Each number is 500 + 40 x the weight over the matrix's rms, rounded and kept within 0 to 999. Layers, rows and columns count from 0. Numbers have three digits each.

# layer 2 MLP gate, 4224x704, rms 0.0352, rows 336-407, columns 64-127
501502499502501500498500499501505500501501499498501502500500501499498503500500499498501499500498500500499499499501501499500502500502499499500500496499499500500501498502496501503501502498497499
500500501499499500500501499499499500500500499501500502500500499500499499501500500500499500499501499499499500499499500501503500499500500501500501500500500500501498500501500500501498499499500501
475464493521531534523452422499571510472547479653534502547507494500530526410434583527590550525469484551504483561528505535445455412457397436471521477540494605542440412441485517543557584370549556
611504481492466415561515514547539513474553571464625575507494558405508587396480598458499466488486576466471453549478526437531305504578558485485530469480516594447533514553501437410536423554464424
495489547544514492484475474521502517504477481474489527498477515502482478519503538514499475490459492565534506504511512502504496527493508498525549541487448495499476480534479458515477529472489489
502490516492500529514515502506504465502509490487516535503526523487504503521504495487523471514481472521490510495523517498503506502499505493503480501495471531497488504515465482516504518526521505
500499501500500500499499501499499500500500500501500500499500500499500499501500500500500501499501499500499499500500500500500499501500501500500500500500500501500499501500500500499500499500500501
529475575563441536471562482581624571567567546442560447530398450449465456494591442477506487463452531561547495502549435459581494619531501501491436599502574458548495660642602424545443446419509607
497500500499499500499502499499500503499502499498499500501501499501497495502499500497498499500501497499502501501499500498501500499502500499500497497497500500501499501496501498498499502499497501
503498499496497499502505499499499495495503502493502500504499506496494494495502496498497503498505505504495494512500499505498499503494497495499501502498496495498494501491502500498505505504490495
509479415400498535556513557487569476595475530514536465463528532538459471529522542529438491448537430529561521508532448483471440530544457470481538643519526573424503467554508586491559532558482539
485521559498483535455393474594563575467499530653446482414428579611542595529529462523475490519522519423535492455476579564461488446508496425435587627444547522559577337535628583446441536538543455
532401480408577467346543477603565408422470487544589489539445486525523525467341578479486426593368535444532566478460469485472578592503561517512505493563509509543449424490460497570472518496447538
628444525515407528468537448561540422460534462335516504535521505483466465561527593421454517545433470500486567587482447504464562614578456411452574529610618637536461494505532696587591566354543532
500502500500499501500500500500498500499499500501499501499501500499499500501500500499499500500500499501500501502502500500500499500499499501501501500500498500500502500500500499498500499500500499
472540517651486440652460473491559476510395440436546510550410391571555434483449469531580441498412520535403402455402570582548558531497598443523513515444416480438489482561491445546497561529481522
529588528414502542463480500553382439508532472447496479654492577395555537498568418444504509374436559440542470520372608443499390484445449527490369578477474503478575491521569508539463521516412543
464452454526473553504549484507548530559570518537472534526505553429479489517388474523449501490557512561482462544455390508519361535496539572473496532497512451517497565528459481447496469526504462
492509508490490505502504499499494498505511504495490492515509494499490513492503493496501495517497516493512486495505501502495512503504498495502511495498499508506498502485505495506498496495501518
501499502501498501501498499503503500504498500498502502500504501499493498501499499501501501503499501501498501500500501498501500498500501502498500499501502500498499503498500502496499502499498495
523458510443530564509487413446561546489498555467555482531530500481482544458582490511570458467518455549476526556436474467509499506558555521454530508541449479467564538509456521542545549519489482
499502500501499499500500501500500500500500500501501500502500501500501501500500500501500501500500499498499500500499500500500499500500500501500499498500499501500500500499501500501500501499499499
489450480543523476481508480494552477571471542501522507523517529525460520485441479529509518515495517509513450425466483491525507494450473481545476504520507512540525536487440505474501504472500457
522522530441414545504472523411479578505508375485442409524485586420593622485494461508468530582507455470571594537561423458419564336465484425581409526515506330521485418588491378576575523613455439
500502500498500500500501502500501501499499500499499498498501498498501500501501500500499500498500499499500503499501500501500500499501499500499502500500501498500498500500501502500499500500500500
519455492492554516492544488501516533552515480508546474566464537483588515529562438484585439531489464432470501507428494448509503538553524468409431488584534556489487534502486577450480519507552568
451367530390534576448521525391471403540468427479520482425541510565488590520493511595557514436590437522526564485488525393580547488564525489562631581497565443487478557433501461454598506539493391
524549551549505491444481504498481466439556444571520529492570452510502499510598531483464483534512580501443504539540475486430491567463544553576526571509526538479533532487509542568512513547497444
499501500501501500498500499500499500500500500500501500499500500500500500500500501500501500501499500501499502500500501499500499499499499500500500500501499500500499502499500501499499500500502500
485491530561435390585389486526407495469563482434549385488515464543590341522571451523476455564498431442472528469569520533603507446504581482548470569509527533523389569530467597516459485730432546
440463521439427518532430536549550616492544488516506595432448612493519604545437504532517463455390539447482478522425457525575405538431527528535460508553613571410534532600437471463560404471491499
485469476503491457513489467491506551565453514539536566544478446439543509500520569483498501522454490404540476503475514514515467529489460509566528512500568505467480453439465431466508505532448412
500499498499502498500497499499501501503500501499498499500498499494501498504498499499500501501501500501500500499497500498499501498499498499503498501499502503499501500498500502502499499503499496
448552460431516515564446460381526516404438577528476400607606529515432475554525582482469502561432522474510566375456522411650588480470427535466552515498661613478672503544519523528472408597522589
497495513492497513499487495496507498513506498495506509499501493520485494509502497498499501497501511506500500500501495498504493506495505500503496515496490500498491505495495501500504503501502487
497502500498499498500501502505505504502502501501497499503502502503500499501504500505501500498500498496499506501498498500501505499501502501500496499499499502499500498501496498499499497499498504
499500499500500500501499500500500499501500500499498501501500498500500499500499499500501500500499500500501500500501500501499500500500501500501499500500500501501501500499500500501500500502499500
532467554519436377419565446636479405623545335544486479538550517428409473390401492392445516424386469597562484529379367506528500619492481532410442452708563436538397602544487488364426439482539595
505496501496501496500498494501503504500503495498504501505498500502498498497498498501499502498499506499500505497502497502498497503500502505500501504499501497498498499494498501498500505499500505
505499501487495495500501496498500502496502497505505493502499506491497505493497499490502498506504502499499498497497497505506500498502497497506500504496497502504501513493498504496499494497510496
421453417469557325508511317515486487527446553519507549563553555439440439445517572506453504345621381561408785538521476293471424458382375469514468582593516414435592524657493559507563513515540413
506500499495493505505500502499503506493494494492502497511499493495499507494492499498499498505500510503497495494498505495496500496501491508501494501492497497496498495500498504505504498503489498
503482672588486534440373475516469381582492535718512464516644597506534498458448297580474551515570619426631279540565436566645371707515486654546518483531591503587662517550325478468568419509431510
336639532467418326573463320599496401654347655465360544429489405515437570716422523618487372523607511418489557586465481564354474512585603395511373470509482359495654371569485642594588559558552531
397507483492595433530470443690621403453509424574546500645551580441505445465529493426527497441444498446474576467383501557494489555567523560469618514530536517491477636478555413601429464433543531
609433514555467445433364420420610523511344564460401499410422508573582392660529642373543389376574394479556561476553467430422577459506487631661488528521463418579430487457572483406575550471596494
509485513524493520445486533447526540504492456513481530531601488530456498479516575457507507495528472498474460471455474490502437533566507468492520570525488538536458528536452496493526578534430461
450580495475541499367581420603375434467435448502504601593529480521407529419558519506424462554568557591552480423500545411514580501643478475456538558510476606584416530434524532573506487589452503
500501501500500500499500500500500499500500500498500500501499500500500500501500501500500501500500500499499501501500501500500500499499500499500500500500500501500499500499500500500499500499501502
501501501500500499501499501501501500499498500499499501502501499501500499500499500502498500499501500500499500500499500499500499500500500501500500500500498501500501500500500500499502500500502500
519555561482505514487523472441512472429546504436519541477498507534456504541527537523541507537444496478490529443487445490440473501569507454489508520492463547527524498507503480501527563500443476
499499500501500500500500501501500501500500500500500500499500501499500500500500500500500500501500499500500500500500500500500500501500500500499500501500500500499500501501499500500500500501499500
499498500500502501501500500501501499498499504503503501497496501502498500501502504502500501501497501499500500502501499499499504502498499501496499499501501500502497500497499499500499500502501502
475546635491508498391518438623521463512613612447594500502517430483584523449458488454604460453599425548478461517534590516585492429450494419490628535581401438497530557527496499547520457550603484
447614553496547542545536538368395454535553578448424510592468507473624495585552471502483524444477518521566543432426530534509529499464501535534490400442522425479441566544585417634571479434438518
501499501502501500499500499500501499500500499501500499500498501501501499499500501500501499500501500500501501500499500500500501501499500500501501500500500500501498500499501501500500500500500500
504502502451515526522502493475483514556498487489479495487518453492448507513477518441497508504474469493534473517496532503519474474481489516507516499508503537507488506512504498490473476492497463
497504495500506498488496500505484505493507501505504507499499504501496509497510496501497505494510511503489500497501514499503489501508502504498504491505498512501507498508501503490502494503499517
502498500498501500498501501500502497504497497499503499500501501500501500498500500499502500502500501501501501500499499503500500498502500499500502499500499501500501501502501498498501502499500503
500499500499512489496501504492512507497497497504503506510507502493492491495503503511500506507501490503499500505498505497489493489496507501500498495499504511502497505511501500512499490495493487
520470468569511458558515518497599506519439349492476510513546483516571434487525468436496455501536464483444552537434503463475532502473543525515471523447531499515517486559529431505521526494495479
502497501499497498501498501502500502501500501500501502499502503497501499499501499501502500498497500498500498499500500500500495498500499500501501500501501499499502499503498501498499498499500502
468610546344425536541518569578438393412523486463495489585284563446656564508524659431549540495636388499513553575439543388404446510548417511357508504417568558442538495482458483612545396423520359
547482525560434459501476462472472541521523544501490498492493549401522541441533466470530462466498497526469476464475501495541531510530464521487547498542499565474493512505497517484537499556498485
497488497493519507506511502489503509495504497509483516497504497510508507489499514506507507488504502492505496504496488499522518502499509502489499496499493494512484509496496480500493505491501476
503500502497501497498500501496498496502501502497500503500497501497496504499505501503498499498501496497498491500501501500505493501498497497500504504501499503502501507507497500503502501504498499
497500506499499503506499494499498501503498502499502497494501496496501502497499499497503499495498498504499499500497500507506499498499500503501502497500499498504499498497501499505502501500499499
500499505502502502500500498497501502504500499495504494502501496499500495504502499497503499499498501499499496497501498497500498502501497499498501498503499503502500499501496502499501496494499497
501500500500500500500499499499500500500500501500499500500499500500500500501500499500500500500500500499500500500500500500500500500500500500500500500500500500500500500500500500500501500499500500
534495459419529548520502509507499481433490497487501472456504517505469469535497524489445506459493492475516482414474478524491461475497500512524541541563526346459520458517482536395509463448564476
516491524533502511473475479515497512463498514447454513554479472523463522481481530510494496491508485438511503467510504529480484481499523489496552497509520560508494518497545473497479487514469513
505488493500496501500499498500499507496502500493496507492508496504502498499500503501497493498490493497499495499488496510504497502502513496501498509498495502505505502502513494503511512488493492
# layer 2 MLP up, 4224x704, rms 0.0356, rows 336-406, columns 64-127
500499500502503501500502499502501500502498499498502500498498500500499504499501498501502499500499500500501498499500499499499501499501500498497500498500498502502501500499495501503500499500499494
499500501499500500500499500500500501500500499500500501502501499500500499499500501501499500500499500500500500500501501501500499501500500498502501500500499501502500500502500502500500500501501500
349478513476468429397540430421563503436466523501444563493654461448413490421444506440604490495613456542524506537456486463519480378545537537592466506538399578548460452482501361481598498369574493
421449460491550558423480456451562556538477438582332426463466508563396435536508479477533517566540418481608656513464463644471645573408462475483543462551482407549466456369506521523507517406565587
506517464464490501522521510490491487494508518521506473487518472487525524483502476485498533509540508451469498492486479511501488476512489500480470466501558512502524502468518536490512470518512511
500509486509501469485484501494496535499494511511483467498475475514496493478493505512479529489520527479513491505483482507496491496504496504497519499505526472503514496488532516484496484474480495
500501501501500501500500501499500500500501499500501500500501499500501500500500500501500500500499500500499501500501500500501499499501500500500500499499500499501500500498501500499499501500499499
518475674514420519534585485541587540596547450516560452599474417414496427448562421469526516481421526535560490518531459442527484654439491519478520517557569484507464660688535448562394437467473617
500503500500499499498503500498500501500503498502500501502498498500498497500500501500500499501503499501501501503499501496498502499501499500498498500497500501500501500496502499497499502501499500
497502495507500495494495497504505508506503491502508513501500496503512501506500503502505503506501502499502504487504500500498502496503495504497502500499503503500502499502491495503502502493507503
473534560589504485464482478522414547410481460488464533527436518473492539469509485485540516524466505503442456507475573531530555482454557553526475359452469457573469507442487412520438500490518502
488548563375378416448569439623484611432454511587486501415442550572522584466474472552527429539540483359542446431506479499417432513486508415432538659422516464522487355517598564420458548503515492
618594541467631423444491558455507505474525512488523474391543434559485468475492538586480522574605560447476463548490504475559454567531455534519436412499450550521523507562517567563499578416553483
609544501442491487591396546448536487511429487434423480634562477485625472561367491495469553374562620414409345390436631453642428410476593468528486437474496485542472602531392415529556531492520579
500500500500500500499501501501501499501499502500500501500499500500501501500500499499500501500500499500500500499500498500500503501499501500502500500499499501499500500500500500500500500500499500
652635363367668494521518617433392503540429562451645490585480473468372465520497541548495647444595469482596395314530606481537422537453492368587544569514624561517493472579463466572412472414347496
511595397514502422591607400451663472522423479449418454408613355588451588526313462580494479576622482498676569588379493512494623594540464487534408468562549380447527453561396546407571436486525570
515562482447407484474488527525585479481584561437447400487441553539520548505415679547557497541482568482524511449462433532593457459517460473512534388527436489478534496400424510433436484483456512
502505504487488505506502497498492496503505506491491498512507498500491511491502490496500506512499517492506485491503498500494507505502495493497506493497495505502501500492502495509500494495503518
501501497501501503499501499499501499501502499500502502500499499496499500499503502499498499503503499499500500501500501498498499502497501500500500501503499502500501500499499498502496502498497500
508445492467525556520490398443543518498471562473542483531547494488492559457560486522571485457523469543464520564432452485507491519556572519447526528556415480481558544493477517525522559543494489
499501499501499499501500501500500500500500500500501500501500500500500500500500501501500501500500501499500500500500500500500499500500500501500499498501499501500500500500501500500499501499499500
510525486461485479481528504530482536492446448512478499478491485454572458529495480495468480451533482463493541557516510503468495493503504514503542502526479504458453502527520472461448516524520550
505507480449449563532330561369513544570558450571545447527479555456506617547455440478557450561528475465546535546504421557418521405499497523527535447597530427522475411532559371530503570561401587
499501501499500501502501500499501500499499500500499500499500498499499499501501500500500499498499499500498500500499501501500501500500500500500501500500501498500499498498500501501500500500500500
498548495497450466526484516514474466448492522480470540425546445538449518504440545510448539441520554569505479516552499527516515487429456525573582559443466480526482451519486408550551499485450450
581588502560459517438403509497573578523421536531456554497429524481512372481470515436524476596469467454474365391509492571416482591394471580402379446502485614466537450541423608390404582451570629
528447487485503472540526562468462522544476534435489484475452536512482498493438455537536500477513456466545467491455552546549538497551510514456498470523483448504470499475481473454528509477506559
500501500499500500500500499500501498500500501500501500500500501500500500500499500500501500500500500499499501499500501501499499500500500501500501500501499498500500501500500499501500501499501499
554421518522541523504434610570600541344455577662495454507517585532506413562563475404519497575485535437443360575461617472570370512533555507501442596520608522593449533595443374488497523508467607
587424547441432505519387542537465611526517529557526588418556639482583643577436490494561399427384496414435459554426461495602450440446502541441490469513586552516523506536504464467524357438476466
510510512489535529483502522522520437419543492461449404450530547580457479497479450522494513480563498596491519490541467507483556453529555477439476488494435513566519563567523593526492500473538570
501499499498501502496502501497500498501502501503498500499499499502500501500501500500500500500499500501501500502500501502500497500501501500500500502501500501500500499498498499500502498499501504
494402523495492494444540560619472493564652374429500559331358515523588572491580442381532424436471489503585458540525480611381456329435490422478441550478321454580396590429410530517463471455568330
504506491507503487503516507505493501486494502503493489501500508485512506492497502502504499502499489495500501499501505501497509492504499501495504485504507498502510497506505499502497499502498514
498502501495499496499500502503506505501502500499499498507502499503499494499504500505500502498500497498500504499500498499500502497500501500499494498500500503498497499502499499500503495500499501
500499500500501500501500499500500499501499501499499501500500498500500499500499500500500500500500500500500500500500501500500498500500500499500499501501500500500501500499500500501499501501501499
465690501467448610495445594548512648509498421612555469559505398664551431479691461399463430599403549498582623442467529597546442587549523523474426492507538412606592514521665467530464512458420395
509496502495501495499501495502506501503502498496504501507500503500496498497500496503501503500501504501499503499502497501497498503498502503501504501502500497499498499496499500498500505499498501
505499503487495494501500497499501501496503500505506494502499505490498505494496498491501499505503501498500497497495495505507501500501495498504501504495497502503501511492495503495500497496511499
569412437532454512471597605574440517419467483549500464571524564632498508465532450548530485500540477513539593503363550293484545456547476436470434528505383503453459523555479485403366527437448511
495501498504507495496501499501496493504510508505499503489502507503499494505507500502503499496501491497503504507500498504504499501498507497500503498508502500502504504500501493496497502494511500
579468577543539553487455509492528583465523518607469447509673585458499408453442407520538374494466600584651429518528471503562302656561395486466568485522580502485579497627419502390482471473485461
334331638493562533477409533597483563452555555486538546450437510457470534594523432458448491541489494559447555390530488559487495511495517640528379515512575617541549521545532562545352521427535378
445516542390543443503477441519562517498522462416544581531560499493541527418565448544511527390460611509397471414452389490507505491573494560489475543567535499410463574473527464516378449457450550
470563494475462401383481499578516421469648539447535509551539417473488471546580474357565475555512445525539523475444613655528500529502523459619429372499482460426508518515491463688482507561627531
479516488484517495539503476553473454491521554484527442463435518467552517524485433546505485503496504501539527514569524516475552509478514510485476443469520472456518479476538487491485422478567536
395572379414521455389550473562501431532566328331435543432607566422582441418505485471506450419568534513522454559540554300526451409595538617538438566489462600561430467308607507379507431555400531
501500500500500500499500499499500500500500500500500500500501500499500501500500500499501500500499500500499501501501499499500500502501499499500501500500499499500499501501501500500500500500501501
500499501500500500499501498499499500501501501502500500499500500499500500500500499498501501500501500499500499498500500500499500499500500500501500500500501500500500501502500500501498500498499501
476469455532481489528479529553478549542444483552479453534508501503521491473454474469468497482571511527505462551498541510553537501445464535503503476520530449461482521491504489486471440502536508
500500501500499500500500500500500500501500500500501501500500499500500500500500499500500500501500500500500500500500500500500499499500500500500499500500500500500500500500500500500500500500500500
501500499500500499498501501499498499499502500501500501501499499499497498498500501503500500500498502502499496500503499499500500499502501497502501497500502501500500500501498499500499500499502500
545638538454565432443538514580424451511721487505523547519659486521663509561512498554515536465517437525538403629408596453501483405517507433426572547580389506509472603547604554420480448557624389
491620591527462513528549518417496395675571564522418501489499478490537415485436484565557458531543499502529578467546479555436455567480507585569576484532592537559466432454639405614482584537545516
500500500502500501499499499500500499500499500500500500500500500500499499500501500499500499501500500500501501501500499500500501500501501500500500500500500499499500500500500501500500500500501499
492494499548490477473492510518514487443501515508511502514482547504548499485521483557504490506532525501470525477502473494482531532515504485500486497494498462488510496491499500510527522504497531
496500505514513498500507513505485498502499494501490488506499496503499507506506504497496505496524514498489492504499499506502505504503499501500506492499495502499503502497502482478498498493507500
499500499501501502500500501500501500499502500500497500498499500502499501500501502500500501498500501501499501500501500500498499502498499499499499501501499502501500499499499502499500499500497496
502500502497510489498501502494514504497497496503502504507507504493495492495503502507499502504501491501497500504496505500488492492498505502501499498499500508504501504509500501512495494497493487
532468463562490469559506511499593512514465361494485500517543494497579453491525468451484443497530460469442548529458520472478506498473539527495464522449512480522518504544540427502544529494490461
499502500502502502499504499500501497500501498497499498501498497501500501500499501499498499502503500501500500500500499501500505501499501499499499500500498501500497502497502500501500501501500497
544473569560540606511546531329482435585565578546675567439670419466458418527559360532409510465573499539570574511364543518481516588455516519620622611543462416460395370626555566526380479657348486
543474512556447445505472463469476533517528542502487522469483555407515532438536439465511451454507511530467483470481512485535523521539478507495544520512500573486483514495500494503535478566510500
524512503481474482491500525512511475504486523499495469496507517499479504515495504522493492508496517497483500503497483493488481495509495518510499493491496503494510483508489525531511493495479508
498499497501496505503501498504503505498499498503497496499502501502504497502497498495502499503501503503500505503499498498497507500500503500501498496500503496498503492496504499498499499495501501
498500503502497504499500495501504502502500503501497501499499498500499504500497499498499499497497497502503499502498504500497500494501502502500498500500501497499497497500502502508503498496501495
500500504501503500502500500498500502503502499496503491500501497500496495501503503497501501500500500497502496500500499499500499500501497502499500500502502501502498499501496503498500497495499495
500500500500500500500500500500500501500499500500500500501500501500500500499500500500500500499500500500500500499500500500500500500500500500499500500500501500500500500500500500500499501501500500
460497523533469461483462486478496503558506521511495491517480485480517522475514492517528459521521500500491486544530493509521533511470509442508453486465484612554488537514502471589496534543436543
503492514528488496475479465496494522463500519458477515534486458518455507502502508530475504508513493461508490481511505516489470498491513483485525498528533567518482532487525493483487505497473508
# layer 2 MLP down (transposed), 4224x704, rms 0.0354, rows 336-406, columns 64-127
501498499501502499500501498503498499500500500497501502503499495500497502499498501502502499501498502504500499500502503495499500498496498501499501502500500499496497502501498501500501501500502497
500501499501499501502501500500501501499498500501498500501500502501503502500500500502501501500500500500500499501500500501501501499499499499500498502501501500500502500502499500498499500501500498
429539577632574452467377459397509528399491485480465562490519470492448518492500510507556345564511452411435452505355538552567482460519417462547513469684474522348353542538563515518504365546544348
595410554494474483608351413487399382560504552424325426413432452537414527556516479518472699648474454424481650560461537451497529484571417384532440514428512512327526476392506465502491575533528591
497491480455503478457498530480489506514482514508496525489553462491523520468511500456510532481528480508516544502481504490465495454514536498515492480503589490541498499479504479512503518451505526
525507469509493527473517501481483522558469483510520510484479468503492503496542491524492514467522493459524514506481481530504477474536461542510487485496531491532519476524543526487481475495439498
500500501500500500499499501500499500499502500501500500500501500501501501500499500501501499500499500500502499500501502500501500500500501500500500501501501499499501500500500499500500500499500500
658414532505430533582520434577713511518543500622565440642481532382565476535508487535339453472510437473505533557464482455468525552483504493497464522532339406522565539584455496619490466519425454
501501501500499500500500500500501501498500501501500497503497499502496500499499497497502506498499499498500500500499501499503500498501498500499503500497495500502496500501502497498502501500501503
486504501512495505494497493500504506501508492503505502497503497503504507494505501492504481500501495499502505494498506495509493505501501501504502502500509495500507509507498497503494501495503492
485560525556480496431488494512560339556507525522599576482567570556478529484474507491558683589491469520587465542536435568541562610521502424581507452519555509617400621491449552570546520490456410
572600455437498608320417532472407481499505522461513592530547499537474490528531568352427352452596577485442402452550578476488406593328530355451507621531558473474488498450440413679401588426382374
554422522465477482602547528457466428538452437413568538559450423385440551501537525623471456548591495599486517523420533480527512552651556534496456521469546468606454498530524522478533560521436565
567493438528520506588531436475444360393373432394615463622577488527572415505514567563502697574427498459589559431428534499486427492543452489513584502511564346601535488462487338464448512442553505
501499497499501501499500497499500499500499500501502500500501501500501498499500500501500502503502500500501502501499501500501501501500499500502499499501503499502500500499498499501500499501501500
442500381510469371502419479459598454480501489632520387576446526436472441422608499433596518455535399486433556416553513441464503480407505459488466402482435581488507481481504551584491577404385399
518477525393626512530460488501468499512455511460468447455592486548364446480381526476602680420536546472601463573562540403363427553482462480459427599470633497588408587464432482414540454515437478
532553498499532629424523508561527388461423484441504465439591522482546492440467583532408560506558500479566526433485475479526506564529547468545504484575575480495652500517514529576527587549579527
495505508499523491507497494500496499500518490505487505511497501493502514494491496488505508507504507493514500480509509492494495489500507514499501494501499515493499512494495503501498492496495499
503502503504499499501502494499504504505498497504497502498499502503498500499499496498499498501503498499501500499500505504497498501499502499501497496501502502501499502499499497500495502500498500
550515551535507498519489487529479481461512458557514485443569539524465567462536510440467417528512501463498453476419581547441440483491548535453579482488557501485600502502536503502545499533493489
500501500500501500500499500499501500500499501500500501500500502499500499498500501501499498501499499499499500500500499501500498500501499500501498498500499499500500500502500500500499500501499500
500493492456498517510490527478546462507447414523568500495515530509501506525493538497469577465488542507537552494539492525481510538532456517557511545497417450513506453495503495473491499560537487
432561503586500461449436510451550577507518452493592443574499477446468451436514497488442453526441443513466414530496477409544488531437467625450413462551469417548634568494528379540512498591578521
501501499503502499501500502502502500499500499500502501498499500499500498499499500500501497501501500501499499500500500499502498499500501499499501498499500500498500500500501500498501501501502499
531495446427524444527509479411515434507513493537410485436455578508462548407456472453563811468442511473496447489463473455437505543447514531465530535528490495576499428500453508586405434468545486
537477459635462429574510580472492481478544509572459524453527455508470452505540529449584630544505472485540462406537587488485467509486600457428557530559591510378622534441451485448498465508541583
479519490497535495479482482491462530552483490560469446502542463496493624499453431456454505535449508534506521516482483450526488472496475424461448446463499519521401517418524557443593456449524475
499500500498501501501498499502503501500500501500500500501500501500498501500498499498498499498499502500501500499498501498501500499499500500499499499499498499501501501500500500500500503501501499
657472492449528492496500576622541609526565598535620424484568419450429424545390487479529636567471583556427644490512447576492377507431646493426516559508551575748454575582434535531501429344525536
559493363554475374397486526501478463473382595477630560431439364504479465423541563501465437559528494555508462575596531559484490491434495536511379609462520565551489503456378531479395445520516429
484520456489512537485524487460459487354647486469458479501577571513469484486504499555470585447451404590504539498480611474494421471485495496469487457535549524430567501543570500472520482522498498
498501499500500502496500501500501502502501497498500502496499497501498502499499499501500497500500499499500502497501499499504501501501501504499499504499498502498499499502499499497501500500502498
506503429390457558470521614560538479473470390514649455492453533544560436559510430396498453554486544514560445583350358470463411480515464432531539477539441417523440454474495523321497579501676438
505504510525503489496492492515517510490495494512508491487490505499499504521506493514496499500508489490504510504515502486513492503489484499506509496506506510510483506502514497487510492491486497
503499497503500500503499500498503503501501498495503500498500501499502503501505504504509503498498498500500506503498499506503500497498500498500499501504501502496504503506500495500500501495501496
500499502498500499498499501499500500500500500502500502500500500500499500500500500500500501500500500500500500499499500500499500502500499500500501501499500499498500501499500499498500499501500499
426547467575489498545493498451622518434533498603454559492651582437522596638577517523485557572494461509481601498584525553565548513477440510409514439402573475545539503604499601669615506546561439
499502499496497497503498502503503501487500501505502505497497503503497498504502500502498497499501500506500503502497502498500495500501504502500498500496495497491498499493503502500502499498501501
508504511493503505504496502514496494504495496500497499500506509497496514502493499495494505503505497493496494494495487499507495495505488502506503501496501498499500501494496492505496499503513494
506499431425500493579488570489577663536411345415484475469492477436355587565498389524382552512577517606444568535520490467436539358647537654461467423559429419455463410407521532589514495578497436
505495497507506490495499497499507501516503497510491512496507514508496491507502497504495487502493491496505505511501498495516502498490491496501501505501512511518499497500505486498494503480508492
386549586422448352446475595405579396480610430512565497587344553430491475420426567400526341446660456513523383557515441524486440423628529627597485464480424416490625548631447513362368506476553502
472442611416541555384496445606501569470601541529669486521582539628444544513396388496563418611427575580579538488511556479505472549539525607442502479549538371610479503489514496601485459415634463
430504433507522451501474436535550536486475580409471551446483437449448469551447578445443595535609556387351470452530507622570469396492504424479484547516386476648451501487489424560607555487378441
474408445436340458408455394468574347467464537490381560487527540437469562483597466563626654595539491490583558458542610488488493633522402560482491323560487465477494400534438549524505543479429507
490546453435466493508479550516411508509513551522481432591485517428557558487497512511504696503573518512533502509473477423500517555533501528461535508496500436609519519497446536473565460567437525
403494444582433496439603409511556418642549480479535618531471523415583581542439500401581555537559472423536491456416426432433447563322610458552525472339434462585492440478622413479555519552390455
500500500500500499500500499502502499500501500500500499498501500499499498502499501500501498501501500502499500501501499499499501501500501500501498501501499501502500500499499500500499500499501503
501502497500502500500501503500499502499501499500500501501499502500500500498500501501500501500499499499499500499498499499500501497501500500500500501498502502499503500499501499499500498497501501
482523524489466535454460552552542445593466488537549497548515537489528496491444550496487598468529467535516514530488499499568501545494463511508483521494538551522448472480465483526512467486486488
500500500500499499500500499501500501500501500500500500501500500501500501499499500501499500499499499501499500501500500501500502500501500501500499501501499499500500500500499499500500500501500500
498501500504501497503499500500504499499500503501503499501499502503500498500499501499500503505500498498496500500498501503498501501498500499501499504500502497500504504496502498502497502500500498
508435528545456524596530444489478509661367462402413448563586637586467526568551473497487592427529500532428455499512509411421473501522443522520424438572545535408464503641484590589420457483431496
428466454487499502542470532454503531462466547542457448553506478508520450495650490546552339451536416417473648450472430569524488468495498482478560578483536584423562405556437518620377465585473501
501499500499498500500498499500502499500500500498500501499500500499500501500500502501502503500500499500501499500499500500499501499500499501499501500500502498500500500501500500500499500500499498
521483483549502525473517503499543520442462483520489522498520551502545517511525485490563517498532524536480539503471458465503510498467488489500497477506519456501493507478485509517493510507512495
491508503498495500512507497500487508499489496516491497500518505489495502503502498499500504492512506491488499495508490488497501495492496504502496504496492509523514506511493492503499509489498508
500501500500499500500502499500503502503499498497501499498499499501498500501499501499499495501502499503498498498500498501499499499501500498500501502501497500497502501500500499500501501499500500
497504495495502494502501501496512497490491500493498501491503506499499486496496501506493479504499484502497498496497507508492497497481503502498498502515506507504496500501492502506498500492506499
482512487506478439533496519454577529519546448504472522522567520555494424466491478527430355484538445559488536550487461500459526458480545531477565489660545495473533501570466511509462556459471548
500500500502501502498502501500497501502499501501498502500501497499501503503500502499500502501503497502498501501498498502498499501499499494499499503497499497497499499499498501501503499501500499
466463402547555501492434525499412505569457566435536391507533474608405577556487537517454446526481553498389605439492533406406560528491556390529563348453429490477491582562540486518466486328368505
477430532511458496461510411493505454486378444459462542533538519523532546526430475461575603529455419491449512485405521528449565567479524447557534482514501510488520516485461543448498507521515536
506502480492484505503523505499496498502504492494483492500502496499468508510516495481486501506496506530492523487490507484514489497516507489511501496502500517500533496502500516518504487494496514
496500497503504493500499500503501499496501505505500500497498501500502499504496496500503500495494504500507504507498497501503492506504502494504498500493497501504496492495504501497503502502502496
495502495499505501496499497500503506502498498504502500499500497499504503500499505500497500503498493501496501500502496497495497500499496496492494493495502495496499504501498495502500499501499497
502502504499497503497505502501496503504501499495502491502503497499491495497504504496502491503501503496500496501501497501498496503502497501498499497498503500498502499502497498502500501498497495
501501501500500500501500500501499501500500500499501501500500501500500500500500500500499500500500500501500500500500500500500500501499500500499501500500500499501499501499500500499500500500500500
452515543478523517471481513508501414459469547490469599415515517549498482557465573488530544459488498522475418494503571495515588486441507514479489482436451539508577616515472501537497489505437552
482501515488533534504492492524505492521502504507467471537492597476499462475507509418517517493557531479488505479496480496515528490491505504571511478449488478527485469487481441465507529513524485